python train.py --num_hidden_layers=13 --num_attention_heads=5 --num_key_value_heads=5 --intermediate_size=640 --vocab_size=8192 --hidden_act="tanh_gelu" --norm_eps=1e-06 --qk_norm=false --init_std_down=0.0 --beta1=0.95 --lr_head=0.00853 --schedule="wsd" --doc_mask=true
Each number is 128 + 32 x the weight over its row's rms, rounded and kept within 0 to 255. Layers, rows and columns count from 0. The size above them is the row's rms in percent of the matrix's.

# layer 7 MLP up, 640x160, rms 0.2, rows 312-354, columns 80-159
size [121  80 115  89  91 100 115 112  97  95 102 118 102  84  97  94  97 109 117 108  99 103 105 104 110 104  88 107 100 123  83 108  95  87 103 112 127  93  98 101 105  94  82]
[[197 143 131 130 114 136 159 132 157 165 102 114 160 145 103 152 143 121 171 111 111 182 142 137  95 131 100  68 144 144 175 115 144 171 152 120 190 122 117 198 142 206 161 135 129 137  88  82 112 154  97 139  75  67 123  72 115  72 129 106 156 130 164 117 125 160  76 153  93 113  75 131 167 158 100 103 140 128 116 119]
 [129 120 143  70 142 105 172  52  88 138 144 117 124 150 112 141 121 164 129 143  98 136 125 149 149  97 101 202 108 164 116 137 105 154 100 147  78 162 128 154 193 183 136 150 152  93 209  67  77 137  99  75  79 108 126  71 127 109 106 107  70  89 128 131 111  98 103 112 190  86 169 132 142 145  89 148 162 129 156 148]
 [107 109 125 141 135 127 159 151 122 158 140  82  46  85 104 122 138  93  82 138 135 122 132  82 159 185 127 147  88 186 150 144  71 155 131 157 148 128 147 128  94  95 126 129 105 121 152 134 141 116 134 138 159 123 101  77 170  89 200 142 112 133 114 153 111 148 106 126 104 154 144 105  48  99 118 112  83  67  92 180]
 [131 128 146 175 113 154 118 123 158 125 176 160 162 151 108 125 122 123 127 183  71 117 114 134  85 171 111 150 167 152 186  57 108 123 111 132 162  94 143  55 117 138 104 108  74 102  73 164 129 193 144  56 143 133 104 103  96 149 144 153 148 133 179 131 119 127 131 120 171 115  51 109 149 141 131  97 137  55 132 147]
 [124 140 102 164 142 116 102  56 120 142  89  96  84 172  77  88 176 161 107 122 158 153 153 139 120  63 117 135  60 141 127  64 137 150 131  97 131  97 157 108  98 149 190 137 157 113 162 127 156 141 126 150 103 119 174 101 138 109  92 112 175 166 119 101 134  82  89 118 199 153 158 139 109 192 129 179 104 133 113 106]
 [ 78 108 162 116 124 164 116  71  97 192 120 181 138 129  95 118 162 160 143 105 161  85 107  63 172 139 113 129 129  79 189 137 118 173 114 163 130 122 133 110 112 141  90 145 149 141 128  89 100 167 179 119 122  96  86 141 121 115 153  98 135 135 164 158 147 175 171 158  77 130 164 180 146 148 160  91  87  90 150 170]
 [154 127 128  87 154 201 136 121 197 194 119 178 117 125 163 112 102 133 101 125 115 113 158 105  83 150 108 102 136 159 140 101 196  95 121 144 147 116 144 170 143 112 139 114  83 111 139 139 142 111 175 115 149  85  72  45 122  89  88 102 119 156 132 146 117  87 148  80 130 112 169 191 148 105  97 123 167 165 129 148]
 [ 94 119 105 122  49 118 135  86 157  77 176 185  72  96  98  95 144 136 136 107 112 212 138 111 127 173 136 122 110  85  97 112 133 136  62 116 121 146 137 125 157 167 144 104 138 142  66 158 174 169 117 106  96 130 124 135 153 114 184  90  57  98  62 129 139  81 195  90 181 154 158  69 133 183 132 154 133 103 170 140]
 [ 98 130  92 113 165 108 160 163 161 136 183  89 142 123 202 132 137 141 121 114  87 153 101  75 105 137  57 177 154 129 148 102 167 109  95 106 125 160 170 150 120 136 125  97 156 138 157  93 168 166 151 129  94 121  76 114 170 146 121 131 174  83  95  72 138 175  90 165  94 126 139 115 179 185  95 125 140 174 138 140]
 [ 39 160 163  90 132 137 185 157 170 154 130  83 116 178 110 131 104 132 127 159  99 187 137  94 120 115  98 120 104 149 147 146 109 138 152 145  78 185 154 187 181 151 109  96 125 161 134  87 132 156  99 117 153 107 108  79  76 196 105 168 126 124  91 122 113  90 115 127 108  78  83 121 121  69 178 128 196 138 157 118]
 [ 91 173 158  83  77 131 202  80  96 159 177 154 109 103 103 104 162 134 138 120  98 130  96  95  88 118 131  73  85 147 108 127 107 166 159 122 149 163 155 171 128 121 154  86 106 166 142 144 111 133 109 172 185 134 120 116 111 141 183 107  87 160 140 116 141 147 113  92 136 181  98 146 197 146 114 114 106 149  73  95]
 [124 123 128 201 133 134 140 122  83 107 124 114 174  98 131 140 116 147 123 151  96  69 104 145  69  98 134 108  82 175 185 170 105 125  89 126 123 116 125 144 152 155  94 138  94  91 119 114 182 208 131 157 143 164 113 134 131 124 169 172 111 119  90  84 166 139  75  89 161 140 134 207 146 113 147  80 148 153  84 209]
 [122 213 136 152  43  83 147 108 114 164  81 126 154 118 116 105 130 160 136 137 118 100  83 132 123 125 160 112  96 126 152  83 146 142 116  95 103 132  85 170 154  81 123 181  77 123 111  58 169 110 103  74 130 123 132  50  90  84 122 118 165 131 147 132 154 181 126 100  85 138 152 118 102 111  96 124 121 129 125 119]
 [142 134  76 104 115 117 151 121 109 120 101 127 116 131 159 113 105 153 151 132 137 140 116 130 142  89 117 162 113 145 115 139 138 105 144  89 125  70 149  80 153 180 194 153 181 132 156  93  80  80 123 105 123 143 169 131 159 170 101  55 120  43 101 140 106 152 123 126 136 173 169 172 121 207 175 197  98  98 174  97]
 [138 149 122 152 103 116 141  60 117 134 162 141 124 141 145 161 146 123 153 131 108 120  95 110 139 138 136 227  94 195 128 104  51 120 109 132 108 131 135 174 141 138 116 151 207 104 168 136 115 154  99 157  89 195 130 150 142 188 128 142 113 130 132 143  98 127 123  81 178 100  95 178  84 133  79  62 123 124 121  82]
 [121 128  73 111 120 148  89 202 141 160 149 130 116 115 139 145 122  87 108 143 101 100 132 152 165 170 137 150 135 108 159 145 114 157 116 182 144  91 119  95  94 180 104  88 135 135 197 171 168 177  91 136 113 171 103 151 132  69 176 128 125 169  52 125 118  83 138 147  98 112  97 159 176 124 134 168  50 123 146 162]
 [ 63 145 112 203 123 155  87 100 168 133 112 104 120 141 157 150 154 117 134 164 157 108 185  98  97 135 144 139 115 133 117 114 173 138 111 135 115 161 172  46  86 127 103 155 117 130 189 124 121 121 171 111 177 165 128 149  60 128 154  91 170 129 110 108 122 110 183  82 144 172 100  99  81  95 127 134  84 144  99 112]
 [116 137 164 156 152 123 170  93 106 124 114 109 140 163 150 142  86 138 137 142 136 143 110 121 123 163 119 122 166 117 171 139 166 106  97 166 165 125 161  96 161 151  87 145  57 156 154 127 167  85 153  99 167 104 109 109 102 103 166 123 121 100 138 121 201 120 132 167 127 180 123 129 128 135 134 210 171  42 152  89]
 [162 193 167  90 146  80 165 141 109 176 134  91 116 142 102 119 112  71 141 117 125 158 135 123 162 141 106  98 110 142  79 140  74 153 153 127  98 122 101 183 152  98 168 185 138 127 115 181  97 149 129 115 147 151 136  45  88  86 136 132 111 118 108 138  88 198 137 102 184 125 169 115 141 114 167 135 121 137 165 154]
 [152  83 114  82 131 135 155  87 129 143 163 102 108  98  47 142  75 126 112 148 128  98 159 139 129 149 189 107  52 146 118 117 166 137 115 122 147  96 113 138 141 105  91 117 182 104 167 138 117  91 193 125 183 118 130 102 126 131 153 131 126 140 127 145 115 122 109 104  92  59 126 202 177 100  96 135 165  62 110 122]
 [135 113 140 135 135  78  92 154 113 101 184  72 112 119 101 157 161 130 143 123 211 104 151 135  46 117 122 113  84 184 128  66 108 164 109 112  72  88 122 107  60 150  62 130 169 123 186  93 153 214 168 151 124 113 122 180 168 109 103 123 136 164 165 204 142 149 118  84  64 142  90 154 159 147 152  97 131 119 136 146]
 [126 109 125 131  85 126 117 150 170 137 141 200 130  64 118 143  97 122 129 112 106 151 158 180 130 153 158 191 114  94  80 120 158 134 125 158 162 101 180 163 133 150 147  61 179 116 179 106 137 124 157 156 163 149 185 118 132 104 101 112 138 119 195  85 128 136 176 112 121 143 100 147 106  74 147  94 113  75 150 174]
 [153 166 177  56  97 139 106 136 102  99 109  92 144 107 131  98 101 107 167  98 139 108  98 101  87 178 102 128 138 152 124 144  82 134 112 107  88  77  96 144 129 172 149 136 120 178 114 139 185 133 148 173 102 150 129 127 126  50 145 136  95 123 129 142 137 193  79 155 100 104 125  99 145 128 169 195 167 113 108 166]
 [147 174  92 102 121 166 134 120  89  96 102 171 161  91 127 167 142 112 120 123 144 100 101 148 157 168 117 121 135 159  98 171 115  66 123 179  90 137 178 104 167  86 122 135 128 158  82 199  96 142 157  41  75 145  79 120 139  74  70 108 195 170 116 126 105 140  82  85  95 154 161  96 111 111  83 104 134 150 113 106]
 [182  89  82 103 103 144 133 151 133 151 106 115  96 128 132 138 119 145 163 108 108  94  98 108 143 145 147 119 117 111 137 138  89 183 119 183 158  93 121 131 103  86 114 111 146 138 103 138  57 190 106 130 196  78 127 178  93 109 150 105  94 138 144 122 116 163 150 110 163 106  94 165 105 111 125 104 107 153 144 120]
 [139 131 120 205 130 141 113 105 128 136 132  94 138 106 136 142  99 164 184  87 149 127 137 132 117  85  73  70 129  45 115 163 164 161 107  92  98 134 177  78 170 113  72 179 162 113 139 139 124 134 130 117 158 108 143  91 188 108 178 145 106 129 173 179 132 107  72 164 134 176 113 113 128  87 123 138 129 129  53 151]
 [143 185 132 149 109 134  67 107 142 152 183 132 201 141 181 157 100 124 168 193 165 143 120 145 137 112 154 122 119 141  63 135 151 147 181 109  71 104  72 135 121 159 165  96  84  99 167 105  77 108 109 137  98 135 143  91  56 104 176 132 146  65 127 169  96 129 143 148 173 101 126 145  76 151  83 113 130  72  88 163]
 [115 111 163 132 167  93 125 198 132 177 123 116 141 154 132 168  74  90 128 130 117 158 174 127 115 111 133 114 147 101 177 139 126 115  92 136 166  97 126 114 150 171 101 138 137 148 136 135 123 151 128 125 186 106  39 100 135 134 138 171 170 113 140 108 139 112 109 111 153 130  88 129 127 154  98  89 138 208  86 189]
 [166  86  73 140  91  80 100 120 118 161 118 126  92  89  98 149 124  99 146  98 150 115 114 114 130 132 152  74 160  96  97 161  63 117 111 125  94 104 135 135 189 136 148 112 119 109 161 123  96 135 143 118 156 188 117 141 188  98 159 115 147  78 120 132  64 123 181 100 110 147 118  95 118 122 144  99 158 118 138  85]
 [156 156 103  94  72 124  77 107 135 172  87  99 116  86  80 137 138 147 126 107 157 108 205 172  67 152 142  99  62 141  93 146 139 151 129 142 178 116 114 136 121 142 144 117 134 119 166  97 124 166 161 134 125 138  91  56 160  86 151 114  83 132 166 178 156 151 116 112  62  94 122 159 108 208 130 104 117 176 126 140]
 [ 96 124  86 113 161  90 206 137 124 150 113  89  76 149 140 104 117 175 150 115 165 133  98 138 177 118 107 133 192 157 116 184 137 127 190  91 111 149 107 137 121 115 162  95 175 141 151  89 172  70 141 144 131 141 121 137 139  88  70 121 161 102 100 111 103 142  79  94 147 162 122 164 169 116 157  82 125 152  76 159]
 [121 111 167  97  94 161  93 102 190  89 101 150 113 121 116 158 101 143 137  86  73 164 106 175 136  97 153  86 113 140 160 136 104 132 182  92 154 129 166 161 119 145  95 169 106 107 127 126 148  67 146 202 144  98 162 108  80 126 179 119 116 142 145  57 129 129 130 123 112  94 129 148  86  78 152  99 170 137 110 132]
 [167 162 165 163 189  93 174 103 130 104 110 158  92 145 133  99  92  87 133 135  76 101 148 145 100 149  81  95  86 113 134 131 123 121 103 135  94 123 137 151 144 150  70  90 177 122 172 130 143  97  87 157  86  96 163 118 131 108 106 126  91 157 124 177 140 157  96 152  52 116  70 159 141 149  92 141 138  95 103 152]
 [124  58  71 141 123  28 164 121 101 196 113  87 101 122 198 120 172 112  96 163 118 157  94 100 152 113 136 123 104 124 177 153  97 136 139 125 151 115 136 206 134 133 152  88 156 145 190  57 181  86 127 162 104 104 117 119 159 150  66 128 109 116 106  80  96  97  97 145 127 179 109 125 104 100 111 144  98 160 150  41]
 [171 149 115 119 100 149  85 127 134 160 147 138 110 107 173  79 116 102 206 135 182 142 146 120 187 146  27 132  89  74 117 153  92 115 103 130  71 120  93 103 112  87 165 137 135 125 114 102  96 141 109 147 160 115 133 101 181 114 172 136 127  90 130 151 129  53  85 123 139 152 115 181 173 135 124 113 107 185 110  85]
 [204 244 125 104  67 122 132 104 152 104 134  94 135  57 186  87 111 126 127 126 132 125 112 136 115 138 117 138 106 158  99 119 168 142 136 109 162  93  86 208 108 109 109 198  99  85 174 121 153  72  88 114 145 140 100  90 105 114 153 118 125 127 113 111 152 104  98 127 117  97 136 152 106 125 124  96 138  94 101 153]
 [130 125 122 115  97 141 122  79  92 130 130  91 155 152 111 128 124 136 130  87 110 137 115 120 122 108 150 134 139  78 119  98 159 170  92  93 156  60  81 162  99 161 111 171 123 157 109 148 162 156 143 118 131 219  76 101 170 129 125 138 202 130 162 127 129 111 102 110 124 127 179 104  95 157 184 119 133 165 130 121]
 [119 171 112 150 154 103 132 152 155  93 145 140 188 196 135 121 131  92 140 137 150 120 145 117 159 150 121 105 120 130 149 136 127 162 129 154 115 156 179 149 135 173 180 105 118 114 146 143 141 129 134 147 205 162  80 110  72 161 177 112  57 143  92 112 126 142 156 106 203 147 125 131 203 131 133 134 147  96 131 135]
 [113 163 112 139 118 161 186 130 103 145 114 155 172 120 111  92  99 120 133 142 136 119 155 138 145 189 166 161  88 137 113 150 146 141  57 152  50 152 118 139 158  85 108 102 168 162 115 124 143 173 129  76 136  97  84 135  97 130 152 112 131 152 136 149  87 154 140 139 161 189  46  87 104  89 141 147 149 179  76  84]
 [ 95 109 121 184 116 104 151 113 114  93 138  99 177 106 130 145 114 177 160  76 113 204 166 168 125  98  98 145 140 135 132  67 162 118 179 142 130  99 114 113  88 133 153 202  85 146 177 170 113 151  99 127 101 145 125  84 134 161 137  64 134 124 145  75 168 162 160 136 139 129  85  78 129  96 127 145 110 139 128 143]
 [ 62 121 141  92 116 114 138 156 190 109 104  96 135 147 114 153 115 104  74 154 142 168 102  96 132  59 119 139 189  87  79 108 144 141 133 155 118 168 114  92 132 188 130 108 154 114 135 119 122 172 132 101  66 142 108 124 144 135 104 100 147  84 104 134 151 134 148 110 118 116 194  97 103 130 170 105 103 150 117 115]
 [115 125 184  91 140 117 137 118 123  93 161 110 156 124 119 190 177 152  85 172 110  76 125 140 176 136 109 184 141 180 187 146  92 143 148 201  96 123 108 164 148 138 164  98  94  73 110 110 157 134 151 141 153 184 123 135 131  78  93 127 108 112 137 114 160  83 117 107 100 132 143  77 123 183 102 107  72 143 145 124]
 [103 144 131 117 120 141 139 128 129 120 114 176 103 116 123 171 165 131 128 144  90 110 141 152 109 116 166 112 133 105 180 148 130 218 151 178 139 174 161  64 124 142 131  96 129 147 155  98 139 167 159  88 115 105 123 143 144 153 187 103 140 117 208 106 180 134 153 134 131 100 181  89 117 110 124  91 158 137 188 110]]
# layer 7 MLP down (transposed), 640x160, rms 0.197, rows 312-353, columns 80-159
size [123  74 114  69  93 101 115 112  97  85 104 118  92  80 101 107 100  99 123  98  91 106 104  93 108 106  88 102  99 125  76 101 104  75 103 103 122  90 101 106 106  92]
[[125 110 152 120 176 166 152 117 139 159 128 110 140 115  79 167  92 118  80 104 160 130 131 192 122 161 110  74 117  58  79 105 133 107 149 123  81 149 121  82 121  51 105 194 159 122 108 117  90  69 167 100  68 115 155 153 138 120 177 154 143 143 105 135  68 128 141  98 169  58 114 142 110 150 211  92  74 143 124 109]
 [110  65 127  98 129 165 117 157  80 112  82 135 159 167  81 121 155 129 166 119 118 110 193 101 114 134 159 105 147 119 151 121 196 158 166  85 138 157  63 155 127 149 132 155 138  83  88 154 156 124 108 180 126  63 103 172 132 125 115 114  86 165 107 148 149  53 115 182 185 126 120 162 134 118 150 106 126 158 157 142]
 [109 107 107 101 174  94 149 122 142 107 109 126 110 144 145 123 145 126 114  76  87 140 191 168 158 166 130 199 138 128 116  86 105 118  58 140 165 105 136 185  95  99  86 114 119 135 146 146 168 116 106 164 117 159 111  88 170 143  79 120  96 132  62 131 147  66  92 104 115 144 133 188 113  95 149 101 144  85  88 129]
 [200 139 120 186 106 158 115  94  96 136  97 138 138 151 163  88  90 107 153  58  50 152 109  89 139 156 180 130 106 120 131 124 109 101 131 165 158  89  98 164 136 132  91 166 160 156 139 153 170 120 125 158 141 116  95 185 117 100 163 119 115 103 100 167 111 148 102 137  38 144  63 117  98 135 153 107 121 118 123 127]
 [130 112 149  85 100  75 116  91 111  85 132  75 116 182 131 119 126 108 179  98 136 149 116 156  71 155 161  69 142 195  69 124 134 130 146 134 177 121 148 146 115 126 121  70 171 138 149  95 115 139 141 171 171 136  93 165 128 146 115 146 138 189 140 107 123 181 168  99 121 165 122  90 113  84 125 140 142  82  99 102]
 [112 155 115 124 110  98 138 172 133 100  93  76 145 113 179 163 117 106 105 123 112 170 148 122 142 113 140 123 177 154 102 109 149 166 110 147 124  80  79 177 148 174 189  58 105 105 108 125 160  63 113 162 125 143 107 166  73 137 166 109 189  57 131 106 123 131 133 149 197 132 136  47 117 113 142 107  94 204 129  93]
 [157  66  95 128 122 111 119 152 130 117 143 186 120 152 150 142  99 137  99 125 150 101 153 157 163 156 149 131 161 154  90 173 128 154 143 171 101 149 124 146 131 159  97 117 124 143  88 113 129 176 163 193 163 128 131 133  99 164 136 113 215 125 146 129 137 103 160  88 111 148 144  91 153 144 144 170  90 137 179 112]
 [108 140 154 120 149 156 180 142 124 176 101 110  97 116 154 147 125 105 106 166 130 113 111 184 152 160 147 134 121 112 126 105 137 172  76  98 183 143 107 118  89 155 143 161 118 103 155 169 101 167 170 160  99 121 107  76  68 115 172 142  67 158 119 119 162 102 116 101 132 103 153  75 100 140 122  99  99 134 120 113]
 [121 100 160 121 141 161 115 140 122 140  79 179 133  89  92 109 128  89 100 127 134 150 109 113 141 124 146 138 101 143 151 141 116 117  48 126 161 114  59 129  54 175 160 142  95  97 125  75  81 156 192 148 169 103 122  87 111 133 124  97 164 167 109 127 122  85 169 130 116 166  97  92 133 151  72 141 136 142 147 127]
 [ 98 117 133 127 126 190 115 160 124 113 150 132 107 131 133 124 108  94 102 132  95 111  96 104 147 144 169 120 108 143 144  92 109 150 169 115 128  94  69 104 184 156 112 173 175 105 114 127 102 126 209 112 128 159  82 155  91 139  72 114 107  75 197 116  88 149 150 111 141 160 101  73 135 142 124 117  93 135 148  90]
 [123  67 154  85 111 146  49 158 141  83 125  59  90 159 112 131  90 128 126 125  93  96 135 108 170 122  81 129 122  90  98 187 186 138 136 159  79 119  84 122 119  91 145 141 151 114 104 170 139 162 124 102 152 155 107 109 184 111 145 149 162 176 155 108 177  85 146 190 144 167 122 156  59 130 101 131 119 152 142 112]
 [136  99 208  33 155  90 111  95 152 145 138 133  75 187  64 177 142 132 136 129 118 109  99 134 130  91  93 189 140  57  74 111 114  81 177 112 162 182 171  59 138 131 166 161 158 144  67 143 164 168 116 118 101 143 163  91 108 137 106 163 175 139 157  99 146 127 129 158  98 108 141 162 125 107 127 129 128 132  84 123]
 [185 138 127 132  95  70  91  97 169 143 130 150 170 142 154 109  90 124 167 191 162 193 146 166  87 118 142  69 120 117 116 128 123 125 110 162 133 161 111 133 122 135  91 192 102 163 176  76 115  45 186 135 103 164  79 112  53 110 158  86  74 149 124 103 168 154 157 133 113  99 129  87 186 145 119 185 132 107 100 168]
 [140 114 197  94  75 147 120 126  90 145  95 156 142 129 158 157  66  90 143 150 187 138 107  87 143 135 132 113 160 100 133 157  95 173  77  86 124  93 117 126  66 126 137  88 133 171 178 117 132  95 136 131  85 173 172 123 173 109 174 136 180 104 112 147 175 152 107 148 137 146 149  68  95 171 109 171 137 142  93 112]
 [123 120 171  75  99 126 119 130 195  99  92 129 121 106 125 126 133 146  70 103 141 117 188 108 100 104 127 137 131 174 105  67 157 125  97 119  59 130 175 161 150 141 103 149 157  71  85 117  98 144 113 153 108 110 129 135 134 131 187 170 149 139 125 144 209  75 152  96 157 150  90 146 113 160 137 112 121 112 116 101]
 [159 141 162 191 104 200 148 127 132 189 171 155 140 102 102 119 143  34 160 133 201 134 110 101 140 182 142 106 162  96 161 136 103  76 168 163 104 103 120 158  92 119 129 161 137 154 129 115  91  63 127 172 133 131  53 125 125  81 117 120  74 147  80 169 157 130 145 175 146 105 142 160 105  96 120 141 173  76  78 131]
 [169 149 162 113 132 115 111 153 131 177  81 151 123 136 115 114 114 141  85  61 108 135 104 119 156 114 129 146 113 123 160 118  90 118 140 136 148  76  65 193 129  99 185  99 143 134  78 115 100 115  69 116 105 115 164 171 170 145 162 132 117  58 149 124 139 120 122 152 177  62 176  80 167 121  81 136 154 143 164 163]
 [163  75 171 147 141 130 158 126 114  51  99  91 143 149  61 116 145 171 154 147 103 101 153 162 146 108 157 180 124 122 188 141 105 126  92 184 183 120 140 154 145 148 106 191 102  77 145 164 119 135  90  83 140  99  92 162 184 116  96 179 137 132 143 122 139 103  50 123 154 128 179 115 102 162  94 102 157 134 137  70]
 [130 138 108 151 153 163  83 140 143 167 110  83  92 100 126 117 147 170 142 131 117 122 149 144  80  96  85 133 121 106 164 160 109  77 203 181 124 177 167  85 126 135 143 126 107 102 143  81 137  90 106 121  91  73 134 152  93 167 112 118 152 150 151 148 177 154 151 134  78 106 130 114 147 151 156 124 141 132  95 144]
 [ 96  99 154 147 116  97 159 137 129 125 156 105 135 167 161 122  95 145 139 179  95 147 111 141  61 118 107 147  86 128  93 113  72 139 122  94 115 168  88 129 108 142 111 189 104 126 100 134 123 151 148  81  94 103 183 114 112 161  65 102 173 135 176  79 107 111 166 144 109 109 163 205 108 115 137 134 122 133 103 121]
 [ 94  77  99 159  95 133  96 133 111 107  82 181 109 149 163 136 123  60 102 118 171 153 151 123 147 114 167 102 118 141 148 115 100 131  32  72 124 146 114 168 113 156 169  86 161 109 130  80 143  85 130 136 171 115 128  90 125 148 147 155 142 145 110  88 120 143 101 154 103 148 161 136  89 187 149 135 101 121 121 111]
 [158 157 124 124  90 148 120 100 104 121 119 188 103 106  75 114 103 114 110  70 162 106 128 160 179 127 124 115  80 138 164 102 119 133 136 102 132 157 146 160 141 106 129 139 145 163 132 112 150 177 134  82 100 180 200  98 154 120 126 175 118 155  87 167 105 138  86 143  65 161 125 125  93  73 122  89  72 160 137 107]
 [127 173 150 187 133 103  93 183  83 181 163 106 155 159  76 119 142 185 143 136 171 109 100 191 141  96 109 123  70 137 121 105  89 111 163 122 122 143 117 136 187 157 144  51  99 158 161 104 103 124  68  69 129 164 161 142 106  55 117 137 184 131 141 162 126 140 107 141 114 161 103  67 120 152 116 150 128 122 155 157]
 [ 92  90  97 132 102 123 104  87  97 115  98 120  95 135  61 130 122  98 160 118 134 135 156 116 119 178 133 166 169  96 143 128 115  70 144 110 113  75 184  97 101 158 146 153 105 189 159 108 105 115 117  77  75 132  99  83 210 104 176 139  85 103 103 133 141 155 108 147 162  97 166  93 150 138 148 110 160 131  71  83]
 [140 117 128 106 158  90 150 103  79  96 172 109 187 177 150 116 155 147 107 110 122 129 100 159  90 168 119 132 127 135 172 190 148 113  72 136 147 114 116 107  65 146  56 100  94 144  85 134 119  69 125 103  76 168  67 143 164  61 205 111 140 126 106 129 106 100  80 105 124 157 126 132  81  95 106 133 125 151 114 147]
 [122 106 173 119 164 119 120 191 167 108 148 152 161 204 153 220 129 132  98 125 140 113 111 156 119 148 105 208 168 138 155  95  78 137 109  91 160 150 114 152  79 153 118 157 141 114 118  54 136  80  87 145 128 127 183 148 149 180 172 141 129  97 130 148  87 144 126 118  94 127 127  87 115 175 163  92 152  97 202 104]
 [132 124 141  93 104 102 109 118  89  54 138 183 107  90 132 129 137 143  90  42  91 110 116  85 134 148  63 171 146  97 140  61  86  60  93  81 196 133 130 139  81 134 128 171 172 136 106 132 147 153 129 144 117 100  94 114 187 106 128 113  81 143 139  96  87 128 102 144 120 170  93 108 131 150 118  95  96 199 112  97]
 [151  72 126 133 164 156 162 124  82 187 148 114 172 143 118 155 195  35 132  80 123 134  91 122 126  96  98 131 100 156 163 167 102 130 116  96 122  97 173 143  86 126  97 187 161 113 125  98 131 140 157 130 131 156 140 137 188 126 129 165 127  80  95 132 132 180 157 181  92  88 133 160 105 121 119 115 174 122 130 150]
 [124 137 124 121 142 172 116 123 116  53 119 121  83 145  77 122 174 100  93 149 123 167 153 127 122 131  86 156 171 100 193  96 126  99 106  98 162 131  76 130  26 120 125 186 180 111 163  84 126  84 156  91 141 146 106 119 148 140  96 126 158 159 132  80 118 116  82 168 138  62 100 128 127 138 110 148  70 151 104 157]
 [107 161 145  87 158  97 137  85  23 172 135 157 111  94 139 101 163 172 180 132 149 141 133 153 198  80 147 154 158 135  97 150 148 124  63 106 124  69 155 156 134 145 129 128 168 116 136 138 164 180 148  89 135 136 138 126 124  58 148 152 172 110 126 162 129 119  80 116 111  76 155  84 106 143 118 129 106  50 182 179]
 [ 97  97  82 138 112 107 104 109  92 117  73 137 116 175 139  79  80 139 148 112 131 142 158 123 205 113 157 185 114 180 148 150  88 167 139 125 134 131  98 135 139 124 147 141  80 111  92 119  85 111 142 119 140  96 161 173 127 132 168  92 141 114 114 114  97 169 115 118 165 157  78 109 136 172 159  70 153 141  93 134]
 [123 190 158 111 115  93 127  84 114 144 127  88 115 105 161  64 108 180 123 152 119 140 151 142 158 113 147 112  92  57 116 173 129 150 180 122 118 158 147  84 112  69 142 124  86 146 134 153 117 101 103 116 110  94 151 161 124 170 131  82 139 148 148 139 151  72 146 185 161 114 129 122 136 103 220 102 129 127 136  78]
 [180 121 154  96 112 163  57 146 122 141  96 126 111 125 165 149 164 116 187 126 110 128 112 113 157 126 146 132 110 106 145 148 141 131 179 119 196  91 181 151 142 166 143 169  92 145 101 156  82 159 101 128  91 126 172  86 140 123 156 192  81 157 102 144 110 106 122  93 151 105 132 134  45  89  52  92 136 165  89 100]
 [178 118 159 143 121 172 145 142 156 117 124 128 157 127 143 185 141 115 154 131 115 136  96 108 141 189 174 181 137 131  73 136 138 118 188 153 175 129 165 136 144 168 215 151 184 124 110 159 195 124 132 165 130  73  88 155 195 121 153 139 119 121 105 160 137 147 165 142 132 155 176 169 129 158 195 110 142 188 181  93]
 [112 102 119  71 117 140 158 170 169 130  85 128 150 154 161 148 158  96 105 135 102 177 124 135 118 159 193 138  99 105 148 201 153 138 152 109 193 104 123 116 103  36 137 146 155 106 123 136 109  96 105 129 122 152 134 120 109 118  66 122 102 126 173  76  99 145 122  90 149 142 192  65 104 109 102  90 128  96 159 153]
 [108 179 123 110 129 113 107 155 110  98  89 114 127 135 154  95  97 101  98  85 110 109 162 148 118  99  77 103 115 101  87  78 110 137 213 120 157 195 155 160 170 167 149  73  88 113 151 162  98 152  99  79 137 176 177  79 152 139 133 100 104 104 152 164 146 138 159 207 132 187 125 141 164 129 105  59  65 104 132 120]
 [126 170 168 122 173 159 143 122 184 177 134 120  74  98 119  84  87 172 130 110 113 139  96 170 129 125 145 156 148 139 166 187 111 152 106 117  93 170 151  93 144 154 106 194 163 137  58 103 106 160 176 126 121 157 174  85  93 125 116 145 141 145 137 154 139 185 150 126 108 103 138 155 118 189 116 131 164 142 131  90]
 [134 152 122 139  93 115  32 138 144 100 141 132 146  74 128 138 144 114 119 127 138 139 189 139 144 142 109 123 138 197 135 141 153 125 126 133 194  90 168 133  99 145  83 123 129 153 126 116 148 125 120  70 146 158 129 101 132 109 164 142 115 132 104 143 144 122 180 125 160 142  72  94 140  95 101 119 142  64 109 115]
 [101  88 167 107 128 115 151 158  56 180 171  90 183 136  99 149 124 119 138 130 157 104  87 140  87  93  88 148 120 106 117 107 108 135 177 160 186  91 141 130  40 120  61  64 116  63 111 128 120  52  58 171 129 110  91 116 143 166  88 140 127 127 121 115 163 128 159 125 157  86 101 131 106 142 123 176 122 102 164 110]
 [160 130 159 157 120 130 144 182 178 118 110 120 150  99 115  74  87 136  87 138 106 138  97 133 149 134  52  81 111 153 122 151  90 156 104  70 137 122 141  62  83 106 140 149 168  47 142 121  84  65 100 135 150  86 158 166 105 191 100 137 170 131  68 102 173 123 167 111 133  79  99 135  85 146 106 176 106 122 162 199]
 [148  78 121 113 112 149 168 116 165 159  74 149 109 148 141 113 133 118  90  92 131 188 161  53  90 111 169 110 131 181 126 137 120  84  85 197 115 122 144 136 107 137  84 106  93  85  86 102  86 147 136  99 143 115 200 123 105  90 137  96 118  93 111 112 153 105 109 124 122 161 126 115 128 101 111 201 157  92 151 113]
 [113 145 113 134 159 138 157 122  72 136 128 124 144 104 140 107 138 113 139 139 168 139 175 131 147  79 137  94 185  72 142 144 178 119  78 140 204 127 173 116 115  79  91 126  85 160 135 112 119  50 131 125 152 146 154 122 190 143 126 184 157 123  80 138 157 164 153 150 170 116 160 154  56 125 115 128 127 102  89 127]]